config = dict(
    n_layer=9,
    d_model=512,
    n_head=8,
    n_kv_head=8,
    head_dim=64,
    d_mlp=2048,
    vocab_size=50257,
    activation='squared_relu',
    norm='rmsnorm',
    norm_place='pre',
    norm_eps=1e-05,
    positions='rope',
    rope_base=10000.0,
    rope_fraction=0.75,
    qk_norm=False,
    attn_scale=0.125,
    bias='none',
    tie_embeddings=False,
    parallel_block=False,
    extras=['local attention windows', 'value embeddings', 'an embedding shortcut', 'learned residual scales', 'norms scaled by depth', 'weighted sums over earlier layers', 'capped logits'],
    init='normal',
    init_std_qkv=0.0164,
    init_std_o=0.00386,
    init_std_up=0.0164,
    init_std_down=0.00193,
    optimizer='muon_variant',
    lr=0.00987,
    beta1=0.9,
    weight_decay=0.016,
    lr_head=0.00341,
    warmup_steps=200,
    schedule='wsd',
    decay_fraction=0.694,
    decay_shape='linear',
    final_lr_fraction=0.0,
    batch_tokens=[65536, 131072, 262144],
    seq_len=2048,
    doc_mask=True,
    train_tokens=1082000000,
    steps=8256,
    dataset='wikipedia_en',
)
Each number is 50 + 10 x the weight over its row's rms, rounded and kept within 0 to 99. Layers, rows and columns count from 0. The size before them is the row's rms in percent of the matrix's.

# layer 3 MLP down (transposed), 2048x512, rms 0.0334, rows 927-939, columns 256-383
090:39 50 39 60 24 43 58 49 51 40 47 51 43 60 55 45 47 48 62 48 42 45 54 51 67 48 35 62 53 39 29 42 44 34 34 70 65 39 33 51 40 57 51 56 55 63 42 56 44 41 63 39 56 41 34 51 40 44 44 41 64 36 42 31 56 53 50 33 51 46 53 46 52 38 51 51 35 32 53 48 46 47 50 67 62 53 52 50 45 71 46 48 58 53 45 51 39 35 56 62 62 38 50 49 25 59 70 57 46 41 52 65 44 32 61 49 54 54 46 42 46 52 55 34 57 66 44 59
005:30 38 26 68 53 45 64 53 46 51 46 45 51 50 45 62 68 45 44 49 56 52 53 53 55 45 46 54 49 36 59 52 48 56 42 50 71 60 56 50 39 55 57 46 54 31 55 48 31 34 64 45 48 59 54 39 61 37 57 26 49 51 57 51 48 50 41 47 38 63 45 49 50 37 35 38 48 36 50 46 50 42 47 52 52 30 55 44 56 50 61 50 49 44 43 56 46 47 49 41 45 38 51 50 42 41 49 53 43 30 44 34 49 47 61 58 49 30 45 47 52 53 26 50 62 57 50 51
091:47 39 53 68 59 44 42 55 45 53 52 48 61 37 55 55 64 47 42 45 65 59 55 50 49 53 39 46 65 82 78 58 52 39 52 63 48 46 33 47 44 53 59 50 53 47 55 56 55 59 56 51 48 42 50 45 36 62 51 51 55 66 44 61 59 69 57 44 71 54 48 35 55 52 32 59 44 39 39 45 51 50 28 58 44 42 60 41 47 35 39 65 42 40 45 57 53 46 47 49 60 35 39 67 57 51 58 44 51 66 45 55 40 29 46 53 52 49 31 48 62 55 51 38 40 32 38 44
090:48 54 49 57 48 61 29 32 56 48 48 51 49 73 44 49 47 54 58 51 50 47 45 43 37 43 26 55 45 24 58 47 57 58 36 46 71 63 50 33 43 43 41 44 55 34 55 47 55 55 53 41 49 54 44 47 66 47 72 45 54 39 32 49 56 45 37 42 45 50 52 41 50 43 54 52 45 69 54 31 36 36 59 71 42 35 59 51 67 62 40 50 44 57 56 45 44 40 43 21 61 47 34 63 53 51 50 52 55 59 43 37 35 45 27 74 62 66 65 47 56 35 58 46 57 44 42 40
091:46 47 52 56 56 39 46 43 31 43 39 41 36 43 45 50 46 43 52 37 40 42 37 64 63 54 49 45 32 33 52 49 64 48 34 64 38 58 53 64 64 52 48 63 52 40 52 46 54 40 61 42 44 75 55 61 40 34 52 56 52 65 44 35 52 54 59 62 60 50 56 45 51 50 54 50 39 42 52 59 60 46 54 59 67 58 46 49 44 64 47 52 62 38 59 51 54 53 55 45 62 67 65 57 57 45 48 42 51 44 60 55 46 76 38 45 37 32 56 50 38 41 67 43 52 38 44 32
109:57 71 44 64 65 78 53 60 75 65 30 51 53 49 36 51 56 44 49 46 46 31 35 40 54 63 46 54 48 50 56 54 63 32 52 49 52 46 62 72 60 35 48 47 55 50 59 46 47 71 63 25 39 56 62 42 52 54 53 66 57 36 57 42 54 66 60 40 61 46 58 59 50 63 57 46 56 47 41 30 45 48 50 44 56 54 51 46 61 71 70 50 47 47 52 59 54 68 37 54 39 57 34 63 47 72 59 60 69 61 63 50 46 44 39 43 30 33 46 57 60 62 41 38 58 46 64 62
077:57 44 44 52 48 66 44 32 62 40 30 74 46 53 42 37 69 58 57 52 48 65 44 48 45 63 49 59 26 52 61 52 38 46 43 49 52 66 45 31 46 58 46 49 65 52 53 41 52 38 29 39 48 46 45 60 60 38 46 50 40 44 42 28 65 43 55 31 52 41 48 53 64 42 62 43 56 48 67 53 45 46 47 53 30 55 50 45 50 42 50 53 52 43 54 44 54 41 41 45 62 59 53 57 58 47 62 43 57 52 43 67 45 62 61 62 39 56 58 43 63 42 55 38 51 35 77 32
073:51 61 46 32 55 31 52 51 61 52 43 44 31 46 46 43 52 64 45 46 55 39 50 74 61 41 47 59 48 42 30 43 57 43 44 40 52 41 54 46 41 56 53 35 60 65 54 39 44 38 40 69 48 64 35 54 61 54 56 42 56 58 49 46 51 58 57 54 57 50 57 59 54 44 25 49 48 55 63 41 64 51 41 30 46 33 52 35 49 56 54 45 57 62 63 45 48 39 66 38 72 53 53 50 20 50 48 43 49 37 61 42 43 43 64 61 47 41 45 54 74 51 58 60 50 53 71 38
085:60 59 59 49 57 54 62 33 55 69 49 52 65 56 48 54 54 52 58 66 59 26 54 29 37 62 38 42 54 42 51 27 70 74 66 48 27 39 47 33 40 60 57 48 47 55 54 51 57 54 10 50 70 40 34 59 52 45 69 50 57 38 52 65 51 57 44 59 59 66 54 54 54 43 52 44 39 49 54 38 66 50 56 58 47 43 53 45 52 31 48 48 51 69 43 45 49 48 60 67 42 46 44 45 36 45 49 49 52 34 36 52 44 55 49 60 43 48 50 38 41 49 38 42 72 56 41 57
134:47 46 56 61 48 66 37 51 46 43 71 69 31 56 42 38 50 41 71 41 43 51 52 51 38 47 42 51 42 28 45 48 44 49 48 70 46 60 67 74 44 43 58 66 64 53 61 59 44 54 43 35 46 69 41 55 30 66 61 40 53 47 39 39 67 50 56 53 38 43 54 44 55 31 36 41 42 42 44 49 49 49 52 53 59 68 55 52 51 26 51 52 28 41 65 50 49 41 30 58 60 71 45 50 28 46 46 40 47 50 45 51 37 49 40 53 48 48 44 47 55 41 34 55 45 54 41 59
125:50 56 56 43 39 51 62 47 38 37 50 45 53 51 51 50 51 50 66 28 37 66 46 39 46 40 44 50 40 47 47 55 56 50 54 47 55 39 58 57 53 44 59 41 41 61 49 71 41 51 39 53 60 44 50 64 63 54 42 45 36 65 48 57 56 70 60 54 52 62 43 47 54 40 43 50 63 56 50 41 49 51 47 53 59 59 67 63 47 44 39 52 46 59 43 46 49 64 45 56 36 54 44 37 56 47 63 41 54 69 38 56 50 42 49 25 58 47 53 49 37 55 47 29 55 53 54 25
008:61 74 61 50 37 35 56 40 64 51 49 54 48 26 56 36 39 38 39 62 53 58 48 70 55 40 52 56 38 42 42 47 60 40 43 52 45 62 68 43 24 38 70 49 40 49 48 51 48 50 48 53 51 72 36 47 46 58 55 66 39 52 45 41 49 45 38 52 51 42 58 50 51 53 48 50 46 46 57 51 59 34 50 53 45 55 45 67 51 56 45 54 62 42 34 72 49 60 54 63 24 49 60 34 39 64 60 48 48 48 34 70 48 44 42 42 64 60 47 54 50 46 31 53 49 54 59 43
100:45 46 44 54 39 49 50 61 57 50 28 65 44 65 51 49 52 38 53 61 65 40 41 50 51 50 56 40 48 41 46 57 76 29 59 42 42 52 37 44 41 54 44 45 73 40 43 43 57 38 48 41 60 54 69 37 27 61 52 52 50 43 60 47 53 42 44 52 54 39 70 68 65 59 32 64 62 48 32 43 38 35 54 49 65 56 54 60 38 35 32 57 61 43 47 56 57 55 51 33 49 38 38 48 48 50 46 50 48 39 40 44 40 55 42 46 56 55 51 59 47 47 66 51 54 37 26 44
# layer 3 MLP up, 2048x512, rms 0.141, rows 928-940, columns 256-383
006:59 69 56 48 45 61 60 38 54 36 57 55 43 47 69 34 58 37 33 30 62 57 62 51 50 42 46 53 57 51 56 45 54 43 53 56 37 57 32 42 39 40 42 59 40 35 60 46 55 59 48 37 49 52 56 41 49 44 49 43 47 54 62 61 62 41 59 47 63 50 45 54 54 74 54 62 57 40 34 38 60 49 32 61 43 33 48 54 43 73 43 53 44 40 57 48 46 48 57 68 50 47 52 46 49 52 44 55 48 44 42 47 37 40 62 55 67 67 42 49 40 57 41 46 50 39 60 53
100:50 51 55 44 39 50 56 44 64 58 35 59 60 60 63 53 44 45 60 59 37 66 46 57 65 63 34 56 46 45 44 38 34 57 38 55 66 58 39 40 69 52 50 53 48 51 40 59 38 66 39 63 21 57 55 46 48 28 54 63 50 41 56 50 53 46 53 65 71 43 38 40 55 36 37 44 49 60 63 70 57 53 26 48 43 43 49 52 55 48 55 58 67 56 48 45 40 40 55 49 56 33 44 53 41 51 41 60 53 33 67 63 72 56 60 52 62 64 63 63 54 69 58 48 48 35 45 69
093:39 51 38 39 45 51 62 37 50 69 55 50 48 49 49 45 48 44 36 33 58 35 37 39 65 25 55 66 53 58 57 44 41 47 60 54 50 43 47 46 49 54 45 65 62 42 68 52 44 61 32 46 56 75 70 32 67 53 57 42 62 38 67 35 40 41 58 43 55 55 50 73 58 48 45 29 48 46 66 49 33 60 48 48 43 39 54 68 54 85 51 54 47 50 55 48 39 53 46 55 61 60 51 51 26 69 71 35 58 53 61 28 63 32 58 42 44 41 40 64 54 56 45 24 50 42 49 41
088:43 77 42 53 49 49 49 62 44 52 45 51 45 51 53 45 48 50 49 43 62 51 48 40 49 73 62 49 38 62 50 53 56 41 65 44 45 32 37 43 54 47 58 69 60 52 48 36 65 72 64 37 41 39 39 49 36 48 46 41 52 33 61 35 60 55 53 45 42 60 50 30 61 50 41 42 61 55 39 65 61 59 42 41 60 35 69 40 34 69 39 50 42 45 63 48 56 37 62 33 65 48 53 28 49 58 63 51 61 49 52 39 57 53 44 32 54 69 37 37 57 63 40 66 42 62 48 36
108:54 67 54 49 49 47 47 43 53 64 35 55 39 44 58 45 50 27 54 42 55 67 41 47 43 67 58 50 60 43 51 60 31 61 66 48 53 56 53 39 64 32 45 57 56 57 38 40 44 44 48 53 54 52 28 54 47 59 35 71 30 38 69 50 40 60 58 47 59 49 51 34 39 53 51 58 62 35 38 67 62 55 46 44 64 39 32 50 55 53 57 45 41 58 38 48 49 55 46 60 74 45 39 41 62 62 36 79 55 46 54 64 53 40 59 57 54 46 57 56 71 61 65 52 51 77 55 72
076:49 34 29 60 53 51 62 55 75 60 42 47 49 58 50 56 46 34 50 43 41 56 55 26 60 48 26 52 32 43 44 55 82 56 57 64 49 58 55 73 41 42 59 58 57 60 55 35 46 57 47 52 61 55 58 50 57 62 54 59 42 54 50 63 64 28 48 32 55 46 44 53 49 49 20 55 46 45 56 55 58 58 33 50 38 52 32 44 40 44 49 37 62 66 55 26 43 49 49 52 52 47 56 62 56 58 55 63 53 38 41 24 44 49 60 31 55 49 45 46 54 50 62 43 67 33 45 39
071:52 62 42 55 59 39 54 62 52 60 50 19 31 28 43 27 52 50 63 60 52 57 48 42 50 30 46 55 53 70 48 44 74 81 35 51 66 49 51 56 51 51 55 61 53 42 34 49 41 55 45 60 56 50 66 45 54 43 44 51 49 53 63 57 52 61 18 45 54 67 47 42 49 40 43 65 63 55 37 42 36 39 44 72 64 59 48 53 41 61 71 55 49 52 65 56 37 44 51 51 83 68 51 40 44 46 48 49 61 64 44 61 38 35 61 56 82 65 57 55 39 56 57 53 82 61 46 39
085:48 45 54 54 53 66 38 28 50 42 52 43 51 42 41 49 60 60 55 48 64 36 48 49 56 52 65 54 53 44 44 57 44 63 76 54 45 47 33 64 38 23 71 59 58 46 55 52 46 42 57 52 57 36 62 66 50 53 58 59 59 57 57 60 68 48 45 33 59 66 52 61 58 38 39 35 43 55 52 46 63 61 41 44 59 60 47 57 72 46 57 36 48 48 33 54 64 42 54 43 52 47 41 64 43 61 51 71 75 36 55 49 44 63 46 69 50 51 54 52 51 59 52 44 23 48 54 44
130:62 48 64 54 45 59 43 57 48 52 52 50 49 48 43 55 64 55 45 40 52 53 55 61 30 46 72 38 42 50 38 31 54 57 33 44 55 59 26 57 58 48 32 53 51 57 50 54 47 54 41 65 50 49 69 59 34 39 47 53 42 42 49 39 45 57 44 40 48 56 49 54 44 42 48 54 28 67 38 47 38 39 58 58 63 55 60 53 54 33 58 54 42 39 57 61 40 49 58 43 46 34 59 68 57 65 54 35 45 59 66 45 49 67 54 50 48 60 70 47 42 51 29 47 51 61 79 40
118:41 51 72 39 56 47 51 53 43 50 56 36 52 50 52 53 74 49 63 39 28 47 46 46 57 61 62 62 59 42 59 50 67 60 40 45 51 56 61 56 44 45 53 46 69 52 63 50 54 45 50 39 48 56 33 68 46 54 47 41 40 47 31 51 69 64 37 31 65 58 59 43 46 63 42 48 47 77 55 60 47 66 47 45 67 58 68 37 54 46 51 54 57 54 46 55 49 53 63 40 49 44 51 73 50 42 55 63 61 43 57 46 52 41 57 44 54 35 44 55 68 52 47 62 55 45 60 47
010:45 49 41 44 37 47 49 79 66 51 50 58 32 46 82 46 43 52 49 39 44 49 37 37 55 49 59 47 50 60 49 20 55 43 54 65 47 50 51 58 55 53 67 59 44 43 60 52 42 60 41 52 60 46 61 59 33 40 54 40 58 63 48 58 41 55 72 52 48 57 42 45 53 55 42 73 59 39 46 45 56 52 62 47 60 71 62 57 50 45 45 51 39 55 29 55 52 54 52 44 73 37 54 48 43 48 44 53 58 45 46 57 56 66 52 57 44 62 25 46 57 59 48 49 41 47 24 54
118:30 26 67 45 49 56 60 55 53 43 44 68 45 55 37 44 39 41 57 60 50 35 49 70 48 35 66 55 59 41 51 50 56 50 40 45 55 54 61 42 59 53 58 57 54 50 28 38 45 51 59 60 50 45 41 49 44 60 63 53 45 38 37 57 38 30 36 39 43 23 59 56 43 49 56 53 54 49 52 34 47 52 53 42 40 47 40 42 53 38 60 46 69 43 40 52 60 52 53 26 46 42 40 39 36 45 59 44 53 53 55 54 56 48 48 53 61 62 40 59 67 60 57 39 51 53 47 58
108:41 50 54 51 64 57 25 53 51 50 56 63 42 66 59 43 48 10 52 44 55 54 45 44 48 48 39 60 44 54 40 55 60 63 45 54 53 56 46 43 55 56 52 45 55 62 50 65 66 46 58 56 54 42 53 57 46 44 60 45 55 43 55 38 51 42 56 42 51 60 42 49 48 41 42 38 54 62 61 55 64 58 47 44 51 57 48 54 46 63 52 54 52 24 41 43 46 39 58 52 65 40 53 54 54 43 56 50 50 55 50 65 31 41 57 50 37 55 37 50 40 52 31 48 50 45 72 43